Weights of a small transformer language model: MLP 768 tanh GELU.
Each number is 128 + 32 x the weight over its row's rms, rounded and kept within 0 to 255. Layers, rows and columns count from 0. Numbers have three digits each. The size before them is the row's rms in percent of the matrix's.

# layer 7 MLP up, 768x192, rms 0.183, rows 487-582, columns 160-191
102:087114120141143156144108092132087144172109138092119143072175123124148143195175198161160135150089
103:131141080096075109146107131155111156126135183132118181149176092148132154070149093109109167110125
102:170107117093109101099114169149169111137133069120094051161174059129113120133094122103126124125113
092:074148143114171150175115175114124107107107141122147186173157139160120181223121179149101131095117
102:091147124120101103120171156108159195103087083062187111165122096065099119183120158117189149180160
095:111116130164094110112154163117184113141041105080123046115183166151139150135136106139101138160116
099:104145064183192061136089145111150131067116095167083127128093114160123132100124134073186058092111
113:094145101093139138098174109174072139115125122129091163174120091075126151109143191133131126169173
098:121098178145167067141126111173184173124118086144153117126135154162145132101141125109123138110135
097:103090172149063100190143116094114153140129126039161114085084092171182149153149054117084131098071
100:151060091121147136092158113136139190109146132154104072129102172148098195085089132113082134115087
094:128142104156164164159091082136108081160143113179174148136103137108148061123153137152092113093160
095:151143207171159179130187137106139124139172159114165204110150133106133106136075078115112174071079
102:080116105152142138101094193134118104155129059095174173103124116145179168119162155192161156075125
093:122093157116115160145117130105131136071114084116149103090222100140213101124123159101100105130135
116:080177136139169102130112093104182146112106156175150082127152084150121093155160110062150111094153
099:153132097108118148092078143185146130140093104150160107094134142111124127134144196178120123161055
092:139155119163134145122118130133091210151088135127149142148097158146157141130143112167211073120126
103:133105120136217126161108143102105116095102067141170122138135080205169151105138158170081094118154
092:185145199104120069140063175064106168098111131078151122082137128145129123116137117112184148096080
097:109190170073098156129103116136136119107145104158168123152050167115114108208140142105138139142119
100:077162134151099088131105156037160074114092157119084169125120107146169114125148099102126078155128
108:142158119078135087132144164158096151096092117095111151124139126145150077106132141075110084099155
100:058154133128146111125170139151165111090126123225116122073152136147179150126102175069096107138142
098:141094083151125106146125101134087086125157113110125172107183072122154145120110101117064163137110
099:112166137163116154122087115186164152096083116109158117129096134082132120130106167182104127159102
096:131133129118190100111168140189137153154126160097134110081123133123107173115088081167062114105138
096:091165140103109109151153159175093089139111156129109175139053162083118131192155101100102116086150
103:075154107115114146137131118111125124150121171152119101175174093154166135155071078160140134147133
091:164125108171166180105173184141167131151099129103091076091134092140193085131127132091141134122086
105:073177106112150145113146124133113173142136151193158159125129100091080118076134173145143162132147
100:096145166133137144131102168170176099112053226145102080098139163134170125131132127097152229139147
099:116156132079100155109177134128138116127191144116131103181105134141123054175122104091178104176104
093:149078126125109082118122119167117124082142120153116136132138085107137124137150118114105184093141
102:140198161147085135088114111139094137126104169121098159153090152090184116157157095112094122065085
100:129077090077180088211132176115161147161128051104134103112169060123101141135138110127104065101140
095:145126121168176065127089075173087141164122134075157183113170075135180116165137074101096133114119
102:168147172127088118113118136172126136145129080126130162101098089131128133130151131114158100064113
098:124162040147156126170084128151140182135136119136167090105205186047135071130173139119166111108143
095:123152120089150069138138105192174115136168127052144140164094068158089158125123127092090083153091
098:150187123134094058174092146152056114112195094184104119113142054151130087143131100129085074103147
098:138077117179163147139103089106152150089146177144096078207162199123204122144150148088126103148162
094:121121127164156178135117137197126104155115085180178084131137118167158151161149122157115105138076
106:089181146085104124158171059106129088176109138158130130142137069119133099111153153125087127093113
097:092140126153139165133160085187155190082200143144140144159118160184126154106167138118084153161113
110:099178037116098093136055144187149142122120139131121114150125147164063062110113119176142115133173
097:061106100208200080158108150174092131128147117125118103124107166151122118131155080163101174114128
106:141083163150097180123076110115105153140120120056129134097091143112094162151130164132148132195112
097:191124116114155138185122135136164199126115117130098099125096173156114137122197150108189114093065
097:159134120102165136138117187101167107134190144114139197150157099131142077118121081121164138129143
104:122079062145094095108187150101147160150094122153115154119189121134088083142074089131176075078133
103:126128119108138150126089089116135128116177139191121155174151122104120129164145107197132089166123
097:126109140126134112085093078141202178128114209149072102094204152095107175136122084080089158174108
089:148140166129154085117098134120110112151172144157108081100135143134141146132140132188128144119078
104:048132108119165179123135141131203101123128116150138121120105108181113158142148134119159156148139
105:158115142147160158104164126145141157147149091157111174089157117140176188160151115158112171147130
093:142090154130125148095151082136182147065155071172120073141144129151145137129150111137119117157157
100:041084183120148099119145156116134115150103123142111193089123089085118088134138169186071157113128
108:096145109129082152134136115157079093095138137093162076164164067144085157124096093097118139128154
104:159146091115140086143142123093099154138086071170095087089135171136168153144117053122144155113138
093:155046081104136133124134128141097160087156154143133100155146109196114166135117098100113175182085
108:131097120198233083180146163149094111166172134119140096131148139101160085107085134081107071088133
099:098156181140084151145131140146150141097130121092145135136134077133099136127091120198161201101133
103:127203172046133189139150197056135093097146127119186121167131142096079120100068203135166085088158
095:097158062159084129152115096104125122166133118159182150129150134129132138144106095141107109103077
097:118115192185113169098072163117098101073081129071109129095132099129125122191162102174117153153159
103:138097102050159128113159154087144147109099128146143184147177105112170109205114127054143187138095
103:118167177077160143128111134126177135091120093120106126115135066185073159104193140092158104185177
098:142155120108139085114144140126076186154052165141142140118102139163109111091127167191129090154134
092:086144122173113114060133142048131148144174129110134118128173147171099148108185095170134141182151
101:152157113071104181133171128155136157140118122082104155094158113078100155177116104127114168133150
098:136157046124113087122124122145142102090120160118144140166161162138129192099091125169193136080175
100:130127078184134128149121193136174151106185081143138108116203098089127113095154140146155136188150
094:142162094131120121116164172073112106140076165123141102136186118060109107135160129120064162127172
103:093183171135094077188125166125171113078158146138148173079130115141155126151197162170086127154126
100:155104107115128107139119169121154133159147123157073125153118160157137174202171101171125108115102
101:102125131151129068123043079093147148119095118078123156138202123106121120098113052095140125086146
106:144118087113156119172205169084099205123150181135172119121156140155175135096117129100104064148130
098:163150123114185096123032185118135149129118125200156141118115175098184171115096169116034139107108
099:051116138137115106126188128123133112147106104086121101144098163129129162148075079095113134171130
102:179133195092054122145145113070140102140136162095152112124110175143087147138126145139103090157151
098:175116124109134086118125152143143142123150105058120117119148182120172131109127124104131113149117
088:109207118134115138166108142185141118147178147175111114131162116092127129149119078138159123071178
102:161155151135149117113118138070059145121109120151160139190162174141124131194105086133118098109149
104:153085163126136105121111139119126099070114173144140161118174099111179118151122159132139122113133
098:158154136153125102168159198111109139129166104157132171192093106104158095156120108091120144101103
111:196143134144128118114194135068081101161115174112103131129158126122185121190062121144109112104173
104:057198121183151144193065090075095173127146126091128107198131151101152153122139131172050094155165
101:102158093119156132134142155114157141105124095116067114040133121133164164082138098145097117164158
098:095084149118163122094125149116127061109126163154158121121138168146155120142126143131153163151116
099:138175105127177168133134091170102097135114121121073109143112137158147165153131125123119155175158
102:117148106146156144189110162152147110132102139098118153092128092138113190140149117070084062146124
096:159174182127081137116085139147189141186171126088102084165156103082123067096108063180145123135112
105:142171135083162124099092085101122119145142149160121168126086132132152122136156131145115149120086
105:114149100115116091134123161143113139089133135151190177175128089105182145154128151110145092156101
093:126186090147130106137124133121151130129113143162070106158188168118175175137173118097091156049183
# layer 7 MLP down (transposed), 768x192, rms 0.179, rows 487-582, columns 160-191
100:068066071112102198098159132141138103140150087152111088112089087152123118099163143150156152087067
105:123166125119142125123118198168153138069123106153107123151150118071145125165157186138133116157148
101:126132136113148061132093076154177077114132106121098124192082207132142070102157104171127129186110
103:128147076118131159137154150129123135151131151135163120142153112121144104100170141147097116077090
101:134112120118168116122176124167157110131118100125106077172150126147070110084137137121129124055100
102:166089187126104138149104114078076142091067186130127160078205096131072121129104137106134126149090
096:151190150132147132124183133122132153156165108153109082163156128173137134169133173191102166098115
106:151082127140076143104113131143184185179163119138122176180177139154117124150093056137147108096118
100:178140067102160094111141105119169111071152075126133126028155081114098099064139191123108157098138
103:142170122041163120141155121148141165135138178136185139127107164122074117146073146074086157194137
099:152124134156119157143155059141110153081121116079117176118148145125106124144071153143132121159037
097:106170193151114123134123172115127120070084107075209067162121162130075155149100145138160106119128
093:175116090071118107107140127056129046158150103123084108173143124172082161167122077121152076096148
101:173053101113169092138159119175156095153086096169162088167151156155153120077066193071087166120170
097:116177139152104120124157091104141146129151094090140094123100074155094133104092193088131194121122
107:122091141078112101074123095143117153114095118102111187157064138139180080171145128187162117106156
105:185135123124134092109180136127115078172160104104122167134145100158081154107143137146135130106162
100:101119133115076144154130184113181173141186145104121230127118104108125185111162199137076133111209
102:108145168164107090126117175140136063112148071136148133062148147157169126118089070148107115144166
099:085141203109127158065119071075189128174140109178100169177117168139113114151138108143159158129103
101:135150152149108084094156094074122182156133136129117088101166086109132134143068118102097131143146
095:026119104131197125156122097145147125122133151163106085122122174155135138089165110147129145176121
115:175187128112114124101112085147123152138107078144114120101137166138159164188113134138108129123118
102:119111157146098168146124159159141091051112147151154148139130127110152124070125101120083174083107
088:120116160109119189140160103144147177134132201178127207133127093150123121122081165141203135130127
099:127097127123096136130160090142166126129175132203114066179101112107165093161121107169101105089112
095:114169165194108173073094092144106084179081165148115172158093151135102111162137065171073100165144
096:126040086150114104125114107214148133098189124137092182122146094135111060095152121119162132108140
107:095142154123091076158121138080141072123099103071098083119111148130097180113071060153121151169113
098:124179129129107087126137091100094176137133081136195165115166163135099073126139118161153097074041
100:200128118131161059094116097134161104071107107138156110135144155154152145132136140071166135152130
105:152144147078125015108174086116177122119147108206092194160056096180137126154137147112116145128126
101:167109120134119110155078161093094125097123135204113165131149110153085111137117093124154140086095
089:111122089107108108152102183105105073137139083107186144144161137131094088121147171122094126133155
097:162094147109134117206129150152091148130177169131174079080160137166130162084071154155170134117148
101:109114184160111177170132167106179134193097142144135097106068137118134091150065185112100173105112
097:150136117165103111149047147070152159152154159148125127180109113093218017205114089163167105110113
112:163142064177170152119112127080072154083162136144129124127151118118120192196145186129125124130146
106:096172114173144123067088146128111136130105123182106134157116099094122136159131089117055111139100
100:199170178092123093078119146118128116172097084119153097083090107099180195137113166069098126116094
095:085169159147115158130152104088140098122114162121098126150193166141143147175129113146167141178120
104:119096109133130124104102134126215099117117160175154117114166160155080114141184075079101110132105
100:188086114130180133193169205149125151108109104162140107163099157084128110085163120144128122166150
103:112153086132127187126108135163138132141183136039112118145109144078119154121134175135179110125135
106:098177165131162096096149082158105151165113124095120095151062164161127130097151197175119083136139
107:145192107162138140188145101158147198102133105139146103159127115157151138132082181140156132083134
097:101113201134108100187081112082100173191080111172095191144127114139159079099110124116147089154171
111:152077118094142148131131116104155109097114091044112059168131169110047159070182147141120159156116
092:091143161162094148131156110172048059150117084093097133097109161125102103123118112097133087143129
095:165111118119131137162095185130114129160162132133115096097116152155110088102125156122118198112175
104:133069121155119146168090148114131148144137119124159168117148149193111169079143136125147121122109
100:121070139174170108127126124110168137134053077091172117140083105115153136168048060081106097157096
094:091135147105181147141101143105119144123162126144113073132163172105127099154119152124129160094125
091:186110071167070164063180035112088186092161075096123155153140120159148105145132177145088171140168
108:087079168222143127123171164140168119139138102140120144129076167102102129118153135118136073099074
098:094097098186117120144154094116161127119172152081102070124135174061160085075137116089186081062149
100:132103075154102194134106142133187132129126095162132153081144120077124162157112184052103155160089
096:147129110133116113119132117144114137059075159135175184162124119135125104084144094128143097126125
099:153099133119093186149140197106172107126162173203082145105075154195114138154207203169104131146113
091:098130143133123195228160112184103115091124169150079174108165069196160090141053180130114120147117
100:098107083070133110088149189053088168108146163102195127112118196106077075111104119115135138107134
097:126146112150147184169082138103080149178146129145067157152164144159075097146093172175133158130129
104:116058116074158169128133121047156096124156121134092189095099127136161162104144122193122124131143
109:082109193190161208145094137180130198119097175164062141115140060139131108138134156109144139188143
092:172111152122144114156151139167099041101078169145194084151184139090083092140121116185070090153123
099:084166056152115132188058168096082135109143109089112148104143156178215123125156130118120177137136
100:108148136102066131186117194112106107143172134099130145080158200146112108095112188110110126065156
106:160082141113113118108148141088070104052143117095117090105154148124110128139123161115169120121163
101:109129132094155176145178103149121132133104097143105123149093184076101121124051160158166206105084
100:125084108154174218114174069169124137146090130145114111142091063085161127152127119126112119099116
104:167109137133126098158125065116141107154089122174166142161132157123065152160161100120175138135125
104:176173134107149092084123117084169096163137145117094158126136126183184143113128085132100191132136
101:094160095072138124126103179179048125106119120098094073103146106085120133194105145116170208117132
099:157154109123115103128106147127090204135100218118094131105079126128143068155117104140146130111140
109:087120122140162137180113177098130159136152156110122182127149146164113149157109136057176094087168
101:135097137115145184147179071132163110151118095114134159110134176158139110144136073097157127121070
097:127168151093158123111166079110068117065141166133123115125084210147148075096154142095115133157188
103:097149164160185131079171141176130097140090083122166128172051120110137115102147157088132127113199
091:096116139091137130144163146193115151145101168155089100130079124133116209114120143141132146126097
101:166153144128131104132172097085146163115121113151147153125118074176114141140144171115140197166110
098:077127083123170125145126172229128109120140093155085163108138124155172146179068172094204137094115
099:110131165131145131065053112173173171117151186125209130139115106148127115106139083160111137093086
090:150123141097121141134112160167164194111158141141152124087149077106096180122169153168136160132098
099:115076100109144144120152134164129128111200091132149024164175126089084133099141109045143155142095
112:074126150128123103048158094114131118135129107129148169180127129130117120144094104100186166199219
103:208094101094146073154151089106127190151110101126139158132165169141106159160117098097102130156168
112:102157093102157134123138174176150190073099124169127115141182202151103171099163170112105189105145
114:107127128119078153050139131135126118061161116189105160119136145131101136131108144104131078102178
095:062111169132158166054169102146142117105157112052077113065149167100130104140143107163112119111131
102:084138178213129120126112101122167146157128102138115138128094191159062100152088168081122082151103
099:159158091097090098149198120200118129165106117173121141138087131128160081098124099102075091133098
099:146068125115124170140144172104147140131136186087075142184163076140155120064150120126110158073102
091:156125130145124169119116102114059141096132103148081133114087121105105126093157105085149167085104
090:120086156107094163153119134109115130126154102181100058181091099106054106103098070097111164117153
093:144167182105122134078132083090076111122158119085198140087108091118119151126128111173115118101185
101:145129207130105123083145163115103072154097100133105161165106170114133182064109094151111110129131